Each number is 128 + 24 x the weight over the matrix's rms, rounded and kept within 0 to 255. Layers, rows and columns count from 0. Numbers have three digits each.

# layer 4 attention query, 128x128, rms 0.0858, rows 54-104, columns 0-127
121126092113119073109161105133102160143118137113115138137112177155146134137176116114141201053103151127141102082111116174152089172175113115148157133125168156145126120141152081145142095122138134099157118125129096093135106165125171146087113108122086167095074142148120108105125151140116143083182136155106104140128095143173110145126104064120167128145107147126127159102135116116146125122121
161123093124165161137101122127114110140141147132113185144122118116085109071149112129166089087159143143148110125100092114091110128131084134135196117125124130108125190116169128139122094117158140119132148168116093131121164107147148119141111143091107091124140153162116105144173144119114136159134140110150162109141059109156152121158120141090086137126108121128141148124135115135185130128118
066110140123090140153108128107096124140130179133124140120102136119131137226080148128163117127163139113110146135150111140136155163086131156079156148173106154113123100127167117149127123126073097148175122144100133123117089135096119128131174101112121107101085105103101119125133133115112140119128147139181084130156125124138102104142187173137115140167108116098143156134151117096143164156128
167085104182140099062141137121151140131117143127104134123163119110104116161075119149102138085133064166131117075091088156117148170137134182111080152153110154096106161094079142098089166154100096112129077125134149120135148136143157108111133146121144135130100088104133166160127188134167185134150135113149162128140110094109131134110129149126158135111158093152109118207156146158121191171096
121149113146144139125126124113141153099164112137151142122171152076093143136171096140143072180127088148098113137122067159107142167115105091129109126124104110065187122093108134145132159130126130143120104148082107110126147140116152095111169114140134134083189118157080092158133122137099111168130154134141109096108160114110112124155133147149170134116092133107161106169142196124092158135146
078105111107135133114101140141110123108081173096131095142132093146126172176159142113145127130119113137135132095094138110079121192127150157145140149140096170159157075089147103117134111148181118116156176195140192132148153113142088143127128139099164135115152169088131131117147134159122132158142161119097087099117132137107106130129118091138093155102162166112105134102085054111144116143127
152094163139157140098130127095096143109182139100121139128158141102195119131090141126107179124163133086122139099111113108100133103156129093118128144124156140158111129166127141108123131131119166139118172123087177134142125151089168135169135143128172089100156132126091142180148112118126102135130094107123119179078087122148089125094165132124152134132118171114079136142147064126084101101102
114165119122134094129138168112091098149110138129055115152128162103094094120147140076165099155097186128160174127145173093120154132117162140170107156157097127101166126116122149103154140146186087149098159167134131153117125143129147113074103116185066126122141103107126159109100135143174162067135164129091166124053121120081145145167139108111085173119152150115115146101101119172108123098093
108173141147156136071101096123135114108126120164132109086145183133088094100143117134124097111131116130110076158116153150107127146100120165146155171156165165155139087151104086153117098167092105122112103109100180145134156138061194118135124125082115128079150144153123154141130098083094104138111115107098122124161124133148138130049113157178135111118167144195117112108137146166145105135144
158167175109171092111106110072168117133138138124115112087115117139096154111091208124179104136099136135165108094107095161109145085098128070144162113088167126146106182091108145134130108112096123121162145141164098167172168156180139112152114120111121123189147097103105099111151083136118127147165165110105159102156095119144124117166085143171083196137100147085134179153105131105119096090112
141144126154127146141123132130136132131099124104137124130131102111105127141107137148144129153140128128123134106130143137131118139124122157135117103107130121140113126109124121099119134133129114124130125115120123095142116122128123147135143139144112127113096126103117132150116153146167130147105127091136121138115139127101107127154144134125129129121130117132122122134101119167151134159135
144147092091108111116104111122151115118154149148104112141109114113103126121154123093156152179155104145154080151145149113122106104133138142133160122148148146121163141118101121145147088156112106126162141144131111195129114120096119098145123149115133135145140106160135166101151149165110110085162152115073154114096126127095145151111111125129131106141112091157106104139182142106128121080112
138112146111123074127146138141156135119137108135102138122108103178139120105155150117157129092154106142114131164116092127120142136138156086141124145147128141088128131125121121162142131146151141140149126144132154123139137160124124094119151098126122095143173116133132102094116099111119115127167144110167110125160090126169152099123101097132124121135090125128152099116149156115113121094158
170146128146097130090124124136136115142110101129126095112122105096113138150096129103129186170116038141090105078131115127131119115115144127147135110104146118144105162133117183133133108128096118129147137091153174123166130118133132100137141169109131099099105142102109158117128159115145154146112171124153104133151146131110131142130160129123118146132177092132111155122151144133142150150116
122110137122132129108122127161128124125115146158109112109147121109105138127152137141141140125131084107139127123117158096118141158149127117121142126142133150132136102135136140101086142160100116149145139117174120147152118131141128098123130108112133115123140165127135134115108117145164133128102165101103118142107110155127130114130153101113132148122103096129142105109106136156132112130100
141116169129136149149136133104121131114127130137150152148154115121180141128110107145083127104140162098137147137097123155121129087093124098144136137118148088147116098126154114134122130132136112143096131084116109116156114095132156124095123123158146101147160106121127125145147105088122148138134116151103156146131150111150125114150150125119113092128137127097138164112136143133167089116105
153123122137150140153132141133144090117113128116130152124138109108131143142129122108087123105159125120152141110111111140104135117156145145115117148133146134121126127147166142130137124093127104132126125134122123144128119132101109124123153131105143167145136110127140123151138119109113108122146123130122161129121090131144107097127151164102133143135101108143148127137131132120132138107120
164114119134103114144113114142144082121130140132128152147121130125146141144193124103127114105089136111112138126159145138141134157107136119106151147123119115135127120121140110135129131129131124155111116133153117160134089151098142127136134128148132139126153106167101116086136069131119121136146103102133100142131160132095139085158144124113087119151099135163152138165125090128134116140102
141156129143121090169131113120128107156103133118106157156119107109128099156129147115145119125135071120117127125120128131120139081144137142191131124141129149107148148129105173110109147141170123090149097104106134116137152158118119108130098110141107111099117118113135141147120097152146094129146112086148125162152104122115137129116109158110118130133115151151157113124120140126143130130139
137121103128155141144118139134100133093141155093148146124122119112125115119105119118112151122141125127142126151126094139141126122109123141131109118146127085110105138145150149116177117109126102131135126129123123128121139127101127137134109104175140100113103106115113128147136101127098164097158120173142150147143111140127130159135138127139111125158142132144135156127121129131113113132124
129119111123122126145143104090068154135108098134148114147150133143125128141116135121124107102133108168104159093130126136116102143127107127117148119164120175141138165105159143161128133108132127121110134121109134138112160141103090135120148112118141143118125119144114095133116130134150148127139156130133142123142085131109118127119147115138116150154127143149121108131157119114135136123140
113137145107140106163121100097130115131132145120120138103114148131111123120119128124112118147120133127156143132111160141108126140135120087171105080108141109143120118131114121155148110113142140146139133156133143136153107135117115142117126089105118150146108125131141102135140102104148110128095111148170147131120137116171156143144105119136131163156093114135149120110137162108110140101140
123132092128107112105160126119137148120120163117124128114121119119096095131119147139118114093121148140136126105144139136137140130145118130140085137144121154147125126141126116146137155112127137123101119143132121136113142131136143173108113132117108098137116135119122142132114132081152148119113098097120195189132107136131143094125166156105120168126119099131126152136126135113101154116146
126145144121161130156086133136129152100113127140120109124113158137140128100115114146117116136154143137134104127117121110140129110117148131161144135136102093177139120116112130124108144146142142159124142091114125116092098124154107151150158130140130151160135098150137120118132096138126115122129129155097146128121138133110112136107147138097126120138157132113113120139146080134164138117109
137136141120128180154100133100148155135138139146163118096150151113164139170090108188122104103174136108123145114118160149131127098116124108126118103127132145123132127114120113090101120123098107105121115146103127134126128121171116129111134137116143149124115126126122113129123131132111083134101154128119174128129114069120089108128119150151112130130144135132167140137124160089127168150138
159165139144122115099145125117136133145106129138142124093112133156093139123126148086113109113152097124125130126094070079112129123136131135124125128126103148130145115140146140124168133103159148090132148108077156112119123105116120137133149148097172107135085138114183121108144133127151143126112108151157137123136142109087148153095148170129125164114160141114102141135174152140110169122097
131107147114117141101138133130100138127077128147126097123145141133135129149116105152121135129121174138130111093106097134157123103126109136146092110133124140163083141138148117116112122082114121114122124115109128071135125154118123127125117168116162159140118163134111162162138124121130141128134117191128128130150110152106097143094120167112122111123134145115131165101165151135133134106132
175159119112114136148170127115163134122149145104181135116142138093123119118139136139145142114126073144148140101115110144115102139133140152129150106134141099121117106087137127136098099164138144119140103121088135138110097100121115170127141143131105182114105118088131174150143150123102137103094131103107150170119112136107130136098112149110168122105150091135139091125152114117158142157119
119117129094127110146128120136100140104120122169101105128133129108120135144130136148161128091142124138155158164128154131102095162093065149111132176127133140114123141124154110098135135094166121115137108119093113108138131118094124149091080137164114112145126145113117125175123133138146114154087117168114151126121138105143092182094133102127171116179122142138100176134132135155116156096121
110139127134137121115111160115137146111135122146097131128147160142114123089120148147106125111131112157133135149112125135102157094150136104134111120161131136111150084159142143105117121130103118111162129112162109131158131080119177125141096127123156109162130132125122113127097127117152145112127149132138133162125126107135138108122114123140131112145166126129130134169115156132140124107088
111132128171152109142095107135121129159099116114126131123151148120109131106130134103127085159149152136125134103142124112108105180133119097133122163122110106145108122117103130088140137121168117128129126124141106113103129162156131112133101146147097136128132150118144105166123142138143142155099149132128086158143154090090127140123143141119127126160145144141122147141126146126147113147127
152126107111122144112100122151108133105100163151133145148123108110070128156094105157143114080122109142133121091102085135131131119167141141120128121148113155116099147109138144144092118090144114126149113124093140110141139152141118139148107184129145134155118119109128139121103133098170146121135142149104120115159077148148111165164129144133110135124110115121146135108130132176139132138124
102111125161121133090123155101125167132112151069179149121158135098132114138115082154139127152145116154142107125144142086117108107175153109138122127113098114124093106149148127096120129102151130118160150112114116106090120121136132149124116139158123115116125149078140151138083121164137123088062128146155166131121128090102102135119158159121139145118205147116111148151114143149173141176107
115142132095147124143144106138125150154121133133116129095119154119108134153096119142146130081144117148064115151125120110152138138090098168153187153165075166113109142118158148164113168115113134156123115145130130139101155112174119153118119130139168126092098146080123117149114156160143136122141127146134142110101127120114118115106127130135133121112140096120140113111113148098121110151094
103087105111148150139128114115147131137133132134109142137153116124115105169113117124107132128138109135138142147106135134157147170140111118146112122107127123120093121137137110099148164127135116133145099127089131118102116144138127106171147131138120158090150094122127169117114092136147127109144142153109167130145144137122126095123118155144135140125141131110137128119133115128160122102148
121148110143149131138121116116129140152129132106129171139145119118147131128161152123119131103119102137155145146153088133131161082113154095150124138116098156097120147132151115143145148131126118156168176113102098102137156137145138120111157087124148110102126135101093128117117149125105179134161117113137176134096140127140155098110101126121132094179104136125146124128133093147101137140120
180100151137129117119128165164137117116152116114117129132151118139126143130118138123120097123117143136153132110155136150132102108122134114092110160122137135133149117132124135134127135114146079151136157119133154157135165155091117112127142126134102127103126101125133150092135121151121140128159128125099136113090119154143105113137130124135123127112126105135122123129094132096138137113120
135148117141123143118128140133144107123127134138142110169128171153125125110108104127097121082107149141131157114147118118142118128111163124124186156160144130120121133110123093118068140139134101120104093139126124107114147127141123122129145141166138128135109105100145097138136113133127126124127101093129132102136127129114191093111149100108119152113130130132154173118127110124136141153175
115140149102097117078122099130121128153124131143125080104162101135108148126160143117144139100115125117151164154129115158097132142121091132141136143127119122162139132127139113130105120100150142113128143170101141160140117102111106134097138126089146158122172141119107122131124139122111126154126112153122145121129114127105112156132141128122108163089119115111121148128141149113126121136126
121113116111125103116122131178106131134091150141124134096133128133131123133144146103150116120145095160131125129151109127064165114099154109150133140143147124100127157106115139137135124126155148131085131126151158149148119155135147108134098126131131143164105124125166115099115174129115132112144139122136098084128172138121159088125098127131166110133140122106094151103114136134162075096136
149107125165118140114126126135067150150130109121142139125137175091124121147115134139135110126090122141125133111040177142139121094146129107144125117146127151133144130131144135128111107108138135146149114137094125138166126106144114099149113130137171129137093122139124097112111140117096102147069123152137104126150091119138095150118139152157134103127091116161122171150135161141109172129159
136139125174113104122144126121155110105154108148134141106112118165130086120126150130140100157121125101117105156113173098098127112104125110141110133115170141103095117147125135153112139117127141084151126141113153116139097159097123089129093133133118084135123126106128125098144153126111102172136134182139109086085126154135149151156114140149125108148109120155127171142112177119147129106144
136106087081144113133092120146107096100170090117133110157127168161133158092134132089147144101141142132151135131128108141127128142162120138135139100151149151146185151120123125142140114108116128120109133154161146175152140125142111116161109132096136156152092122142125121118151111097076142106168126118081103096119184150146139115136141115134128085121079079157142113111173142106116098055141
152132099130145148127103105134121117118099108126117074122125114135088130139108138141162102147156137155132155112140127139112125131118115148106154091109119165143149145073125105098127136134108129115154124138133124106145140154103129131113159124128080116113112141114078149141120121132157149157120136116145094141137122128116140102163098105130116121124129112152138129183115113129134124147178
143140129142112108147142140139113127108103112097157149143093132118129124110133129081107138136139142153135129089094111141168128187123098122123112112128143109136114104120151111118135111099143140143098110117113122118122109095138139148136137152139130167154085156081132123094154122123153148135109145121135107123107148124118156154158145107149138141135117148146131132095110134126125152137109
130112141127130112145137137132104119125103102101158112106119117142126090134097115102149118136143129193151118122092139161147128109154176150136138109117128117150110143106111116126111129117126146130098114134150121114150141158170108149117150150155107090116123116092099144143102126119132158134157121138177136129148147095145126135113139127135131108131131124138119134149128119114136154134117
044090102127125128101110127114145143132132107162108125139100112149131118138164130147150128094122091171133119121112150107101134128159123099149113145153142141119137112118083119154132112167080123121157120121137136159098164151139153108137146097098119146135148127179135094092143123162117106174100153152125087117113133104145108136096143102128150129151112144137127114111120145140147115119163
133136139140113087133128134135140151123101122118166143140142118109101115156110139135153139123133137153150135107163124107121132096118136128106133138128097095126070104133139099104191143146141102188158151143120128085128112096147124169098129148136140117128118110105135125135126139135166174115099113152126145161089127109087104123115153117093165125153143181108091141098143120152151121131093
155157087121132104119086168123127123126099127117183160148112123119104155125087110114096120127123114146135098089112079087141139099136132107143120153092157095147157101149109118126112138151154101148160145141142113119139104106107098100120141174137096142160078130121133210144111105141150086145129128135142144101119139168094124153155116142119159146152151132145128142156139145135132128121093
137099151126123136129102124126111156128159119157083165102125157148140127119161119146128143115100138106095117116124152140140122118106161128137148127161135136098129136134165164128120118152111138128111140143157123158120154155162144100132147124113098124152142124154124121106137107107077088148131139137122114108099102123156102093104126104136137129099064101149155115120151101131129113103108
128130120138126129106114127136109128096123155148136131155146142126111124161121117133170104148111140172155145086112120112126109136119072173137126130126094136159120125126123118108158125135157124121130116142110104121091115102154160102154126145157145089103113115140104116153158156136127117132100119140150104132154150132125106140119120127132130139149175126144125137160166131120109092143126